Part of a small language model's weights.
Size: 9 layers, width 256, 3 heads of 128, MLP 2048 squared ReLU, vocabulary 6909, 31M parameters.
Architecture: gated attention, hashed n-gram embeddings.
Each number is 128 + 32 x the weight over its row's rms, rounded and kept within 0 to 255. Layers, rows and columns count from 0. Numbers have three digits each. The size before them is the row's rms in percent of the matrix's.

# layer 4 MLP down (transposed), 2048x256, rms 0.0584, rows 1319-1344, columns 0-127
054:129159092155162132155119062158148141111081104120148080114105125097095124069104197077121141103100133165102182081078208138116147166111158118201131091178121100149122090116154147102137122137160055115100159112103120094134135176143088167129096190100141136086142127081078095082109127104180132140171093174093153115122163131164150130083126127170133130145145064116082200128137116149110097141115
115:176113093165158116160166158154233129095074155177075144155157093158188113144149099155120068123117085123106079106145099150158142144125150103076101126118169120059126141147122104073169120207095112176132135097109161156136095111098141124154109132108187156153133137142122137140142140106117088123094081120124153151127139154140209103145116171090145151083132158086104143134130097164180093129108
117:103056207167148156106106123096086152100131106075117131119131074114125143098200079117123101115098126133184096083172103112123116084156116120137095119120125108125186114090135095134144130067161097168118115149111097154095102122099125118134141173097167135090157078185094063157121079223099156084102189141160088110127119134087098153168130118103135144121108178094115198133106122137111178178209
112:052135101084166155117180087161160032120099129129123107114095099168108118125119161154158147118136157174097116113113134111129173139110160082210080131166135116117143115130149166141163146137138084129180078114153109083159100116099154118138074174154110156147142156103095177078144137183122101155111182106160155134107084106119135103116113121115194192106178172173104140127204129087092109104132
035:125078151115160143119168106167122170096095097140088097171161159068130179072123105158085084159096105105146144068177078096136159083124190091098118139060071122121125170128135130108088151192175068112185116141109154161143106096114076122110156161148105070148124108142119106100127135095113147139133108083154076144118181182168097189170132090167179090120117095143164122132114083081112119185149
031:136109126138136139174119093160175115151142109105147153111125112175118122098116135118103133115120125115192035115145112137134109159161094194222136118115128129109141142095122080106126134139175098158109155118100116122115169103133125136123143158150149123142189114147142162101177071105112126140142099111100118143139166089151130172142136119126185130139069065151082161172126117067076149105117
126:154107117147215087120115198156138155150087145118162099174133148110084168097078122155087066129148115085152126126100137130114120128162174131161188121142139100147132137132150130116134139135136051171131114190088118159139060189144154137102150153081101129120137104144162100082060159114166134132092114104132152083090155132174135119147122172181169232185129162093065091148131122080121090162116
040:114087119156165106086090166163181186117166083134152078177188099091116112105131105079070087118153094171154076118128128141075147115139128166090108125091094098175117128088141123090124189170168146067093084133160149151180131118170126118128072165107083146125123166147162102090130154151123107102100103108138094135105145172159119115145082103087117134149116084168107162180103095140072106194124
023:109139145181172127124129110149174124120090103128144115122156110140122139138134109137124160170126134186165137152165075148112081069182138130136123097109183080083140190119160073099181158175142120093126123131128129077172159093135141138131115094069107157084071148103163191130117142125097126119076156092121113131096118176172075162119100090139135115170096144165084118172112106131116171089141
048:199129090057118070112119127154165172101123109070167132132190208116170137111113141120163035143153168140150178125141164115132086134096112107186156135119128170135197117137167167091105143151118089160172128138125080163141111112133138104079128133092134119093158136128088174158188183112112109074126118178151101130121103092136114106152124115100140126121109152138148086121113107109108155167139
126:107085133101155094134130155146134116070112144138068079126130157121128116122139087087157154142144119147184161160168171111118130119163133113116118091126112162127144122121074081110131183133148145088121170130149150099150094085158182113156148113224148101130145123090103150136121161165089063119138144142141060144131123093183151146126147099135127042093107162096161114148142107114077139134112
120:098097116166150137088079122153117190072124095109159132147129116119117171117105098109152097086164152125093147139182148089104067151111169110138158131084102148109114133131143099180143112170110129133134108133145130138131078105119084210078081125087160137151108123121108126152120113183097167114135119155114062079117162177129111142148131142149077209128121163059131080134120127124137164081132
115:070118090103187091089149167107144126113113107146153135113200126073124089132145143141164169114141085173115176111200114171111093153116146081152146157101175166168098152096152155145135117189138172139130092140183122076151103131120152098141112171158118146162098107100134057125143129198154126121143161161031065146139107123127143155052094134152119165054193111083143122155138146134136052131141
056:132171138071126113068154059154099069087111149130142115104073144180094069113099150127130147105125087130151099109154130181160115090159097070135035123117113123116153135123140116180162136168116074107097108128091118108137126155111189126125124144112162183122108143164197111153135124076188071144104154145111146115153121099141171124140110169097162143091161114127123140145189123158086100162122
050:177042169156182103147095188068158137157138148124058183101103144141120146126186165144094143134139097129152100103128154129143107136072113074133119116144142147095178126146172122094151107155115107124244131127094099137146128123144131121159184122120148086208128153135115138115129095183119125122141098133118122087100148099083157179140084116121100125120117112222111148113151100059101109105113
130:127182083119103152156164112128141076083155167129146126088131166089103190106206108143079181174081144182087137157173102140091163132193173147124096153118128089131111068105131173134181124131113115165117115156152066144127086113125074098171120150075124095134107111159125058118113165133094137139131103176130154180148090153087097183123125105123188119185124168151135123143179122129085122128163
142:131111109060189111146128121117170154094101127106129143095107177076089114132106130107098152145115122087112148116225101131110127134109138106063165117082139109156084085178132078152126107143138137145091139113139137152118143086146083125140138038146145125110162180053134126204157123150101180107176148166183110186091105155112110139046057136119158185147104109135120199154134154109161143128071
117:109129067115170165143132118154161135192119111137117200117118121157140094119129095132128110141127141102138065147153171158153090109100091136160097128117141116167089118096089100152123101101152124096058159112176137164169197158062142139177082126092178120136155208163130067148125143117111085145077129123141073179175081098107071095102157155155138108167122087148153108171095155106153172088131
050:104129195106116113104177096132116088131161088176149125114169181121194113078163143118125135081134121073092144124084168091094121178143087175096110157138122106114129134161130207128109133139142112144083102108177138172124112099094077172103096116090089171129077141116136129197111194141074112127108122088143103132109167140156110119161094006160128137125120115118154168154131144179106139093112
044:173156162125154086074116118116118139108097084151207078157117150128094124108134109082080087110139096166172096095107080178149174092154180105138152106117147127134120152118116186126123119169177099090174160068123166115076175104085108059134116117082144115105163103105162137177155103136100101172152149147169113101161217115170169149128060105143147086101145154131184170166196114108083132143102
120:127120175160175112140110116102080158173143146086082135137116090119113119142112147117117156169140152156122165130115022083133158095125120142153197117094143087129124082153176129083144119118105144135082135129047103134145143137126089136138090139178138120127152142132119144055140142127151099147104123165109081158158127122118122174091126122105135083095143191074140068124191175131105132134104
143:083116147153116101128131137126112160123160150124133101120147137144144147153167231143107153177150147142121148130062150087103123103123129130099195134117146116115159144098046180122093174114115118112083097130097154146163145165144077160107108099106176177131149169106180204108106155189121165138093102117145115120145142151161090099166078128114144114088094122103154195091115123127092207058112
120:133059100154151054131094194073080170157132206212165112203179151098132132109120172063085099138154139121113104184118146140090103146054106196073156130161128090087127080138110124133136124114123131127079114097118125172139107119193152122090114187098089079121148129094138109134074123141137155056113131096189078076116149125129128095161113094161149130126118076094116117167101092131105115136121
033:121093171157190087134066148112126135122154115167128128113102103069095098134068126076107141157183145127175110139115152101126079124191119169148123118102156079170080139147163132124181149174173165120132127094079122099099115083162125106133116139067089122106065096103121175073118139140099083118126170139152140089143159179170066121188143119124185108083083089141151153186170185124119100135096
137:088174129113131109114125164098097092142186151145094147148098096104126108116116161140094128098101150124108146149101085143119171134169150157131127095112155110107114130033112178105106130169099146132144141131124137097084072158128160143123098145104137139120128121078148151126135162073129125182126122096121177106081144137178104113116147144119203160117133137103050143088093105129069107107181
039:161152117086097102117151171156162178165146164105075083170164115154145167154150152097087154147170145109165089093154149176158088165140117170167097173090143168167081102080142102100097095110104099153173155093097109147105108174142089153155148158177112084167163084100174152154109078098142178166173118162140084098101169163082144114082155157161159106152112133082127166176105156095107107101140
# layer 4 MLP up, 2048x256, rms 0.067, rows 1320-1344, columns 0-127
102:162148093101154129099163081118126105074174116140091162073100171165135085134144135117126115162130098093081164196147203110093111154169109128139150108145128145130124139125200121141160147167110140171131093139132119051141097092145128096196175121078145166153163127175131159122155110099205108080079119041118121083095103144091116162126226159131112094151159088158135108100117118113166124212103
115:153123116135152138139136151134116115105121113085120143123131092104098164113201147193131158120131084113071162126143123126142122104146116098134114188133096110105160132143185110140034138093112169155162105126187111125082089119113164139161136105092127149138106170109093116172038122111113163059130125113204106145143116138126177118143108092218156105151103160165130144092098108181171132175183
110:110112172085124162124098130141133094106153162109167120125087120136137093082123126099167193110129142123102199182131155107177140206075158128164103100118123109139090062141116162150164129159095175123166104103129089091146124131163194096156098049087146126144132128119122137100074138109174132107129193122113185135152115090158137087126115140165100105181082157115059201107088152189092135135102
054:123197121103090157106127089068078093074127155087150158111148068157152117148128156106130172154085124133083112136081112135108149163126114137069164135160204104105127149167167129168113132077119162120150096131151112113083129085172118150129162107121061139094071146164072138074116166107118152062130117098147147143119150131124141127097167137152119116142058138164079083065079138126142090123151
056:112131082073097110104137081118041067098168148082160125114122121186174111130185128165115181102119099076100149170100148151113159112125099075110181128154199135113168055148181116116119097084128198184149111169163091101093142110147120144177135110104105132142113128162112100112121182107133144093172124105187138163078114100125121116101161154172137151155126183136086142110144146151163077126149
124:138140164136118132139160149127142147140119160142146153116140169157098134097156169117110082156048070099113122143087126116108132155159103072104111112155134130082168103197196137129138071129146165155152114192177143152078137171125056141125188084185083143163148155153086083141144176166075126092155161038204142133142082125073166105132155141120124154112119126129156124114107090101135171077167
055:100187129073100092064157108105061083128167149154186190127178085139173096154133159136097126172071166104129161157134087102084126118145143109155158129159151083161170094170134133150108149085095145159163155187129099135110099106183144112165128091094091141131119139151099156105083159021145148081146090099160158128079120135101159095092155119147095100103101182174125158068146126133149151109174
049:110197086130085154093117085125099065058150125108121171147125100154126130109193178196125126117084108126105167148109138090142197124077143116060181161180142104129133104164138139124099117114097108103208103177148081144113140070174139172111122105157136135116137169112106110093142165078099147118164145100130135147112084089127107071088206124148119135122087171146088132157087119089126097090213
054:111154117109072171122152053093082110079150142107138145115114082167136120126137140181173146141076120067121174123097145130086134145137085123106150167182178157054142087150157113139152122134123131145145073140152129140139073084156122149144156106138061122098087173165111128135112148119079152140135087099175176157069112097125187122120160102164119118129099141141119125096123124123117138124174
118:130099136074138164133150140118142107137103133132120158072106190136106105123170134134121099066108142133126207143134101099098110155113104088098115115184120156136141131107149137118152108136150152081120119199148101125120113156145113182110195075182158185139156133126117152121055181144175072147165099098171172130098148100110116134160147116139138124066100112168084133069101129176130094143136
112:125145111100107088092128119137131123120162144122137159133253130160208038159107158123129153118134111130123110105128107120125148166140116133060217164168181129065169105127159123122118124115093153130150179170107133090143086145140136073121120175067101109154147130102024143161131154096106101140171115111108123140114136136104134131125153141118120167106114180163090144102146118109147148095152
115:087141168141087166149100136066064150099115194093117093091090074188136155202140155127104163132156142128097120130125109115163104140127117167097194156154126112091119095145104132139119169007134166125077119135128105120132178138148088129225180058091124101135093162108096115115126118147145133125108115111190103155119134136099136138092150139159099099156126105138123091144137182150142137078132
071:147142116069118123097088091111066122127140133085159189082139117151191087164188142131133139117111132089116181120070129118114146172107131137116130139194157067124184110164174108160135157095131154121177119143136178142071070133182142161148206084127084128094111156121074140128125160125134158095185116106142161152069143124099164135095126119134128132131080165108104166077155150132205124146209
062:113165064085055138110149098102067100106166101089123134102142122122094109159135144112121104091088127067067153133043159108092187160111126115119123166185186119074149108174120124115132093103122124110135101204173120129112152051181135134156095128121099166102162114165101152151075145107178166118154096122159140172097123113143218130125129122131107104153138136158101135096099127129158084080135
115:139188072129105100163160067129134097084130125060125131135163071129074117126145150131131080134073108103105237138128097099106134138091149113139111165172140112042161118147075106101125124108136112142113088145132110098112146100119128125126132114121019157146178139091130122093094177150131172107201169151086112076153123161158139119125113153202165118099118119119121168090169103102137136078157
137:089160147120074119145142085147130105100185107152126144064143094119115100180176119154095150102113188130129147145147113106107087117057134107089191135162158163134132104148108121096088079084097173186143162117122107183131106133170163090114125153085102115135133140103075111151063129133129190118172163095156140192154120047127164153123148151132152084143125171138090149110141105078079122113163
112:152127095158107106136183093109107095142189158073168134163119103115193100082107128093137178108134117084151139153097138123191111151089106123123140161120167116117174150142141192083143102152045092090073156136166134170110099141136107070181132054107134123185093086142172086109134124148092105116138084092124145118204132098149127158123161184095111129095142112174094142109141147191122123148185
064:108229093092074119067118100123092099089155118076116156101138116151141119152169191145144135142089109070102216129109157134117162128112134087069199143129161119134171064182164132137077149093107132150168099155122154125112085097189150104123169119108110107134090127148119114121102171072134158107111080111134151156088105098127144102145172109182112137130075139150086166085128116149181101137147
053:115163100099085089118127084132035089048107124124156136142134088159106190128165135150165124109042164078103151118107131076099125131127118083023143167130122080067110105174148136146125136076123120145138094152167111146128112111160172154128123101139112113123115115180071140098140133124143143119151109137159205123068114089142156108069156118127087109108092115144084129120085125148162117091156
126:108105132138111136133183137103120173134134119096131139058142090104143117150120074108101201117048173116117105127116152105090182106133156094081104138174148126134153126088046164154109114098119126090103141131140144154088120102154187118085082133112151127110120127126113153114109146097108143153135101093158126144097043091127137062082140162112107115170124127206109134071100151118090085100117
131:153145122093086142109145060126117103062116097134185149142125072239165127116102183225126153159098172110145158069110114132125136153087118110123153150129144172186156156144123187161144145092131112128067081126100109141114137081123113144110085121112082139106110128114135110094155098137138142145094102117108110150106103113132137151165123122108081112117129088148116111123112114140095191099152
115:100139100138124135153134110114107136115132125129133119113101152148220126159092099161118129103091158154112117156084127107171157101205081138126151148161115119128135130144134148194162059159134141144132098128100112143094079097104129179196115107133131086118115190174123080085181102155113110084173149086100094157023164138136124069133183163156128037192115132113103114116147116182136126105118
050:128181104104142130151150097098096137103160136103100124126165122202148097154183135152136187111045134095057134102096148113127150147118118146115162162154182089120161136210213122132133134133111099081136053152144112179054087100103142124131102095111053132084150158174091129129119170096124193121151092094136148181108143109111143107103147067153110098149060121136100102082095098159172083097148
128:128147133083155118125122089092131122161152134104096069128049077132151165103112143113102110112065111115146150165048189143138119126146142112127124104140129112150139092132146178159181055121166139078176149179111113102039157114143134192166182175124136187106135147125110097179140147149142112183123097072160133117102186118099164100128158137123151165143092129135116161077088099139059149114162
060:128150112093129175096125059107089109131174141121118185090110102180163106147174162131145183175076164117136172144090147099101164167166068114102145132130147047114186103156165117143172096056100126102133122177150120137117081127181161156147193128124092144129126130145062170142133146101158179106137097120170148154035085139091139066124171124134086152121096114150108110070119146165162118093141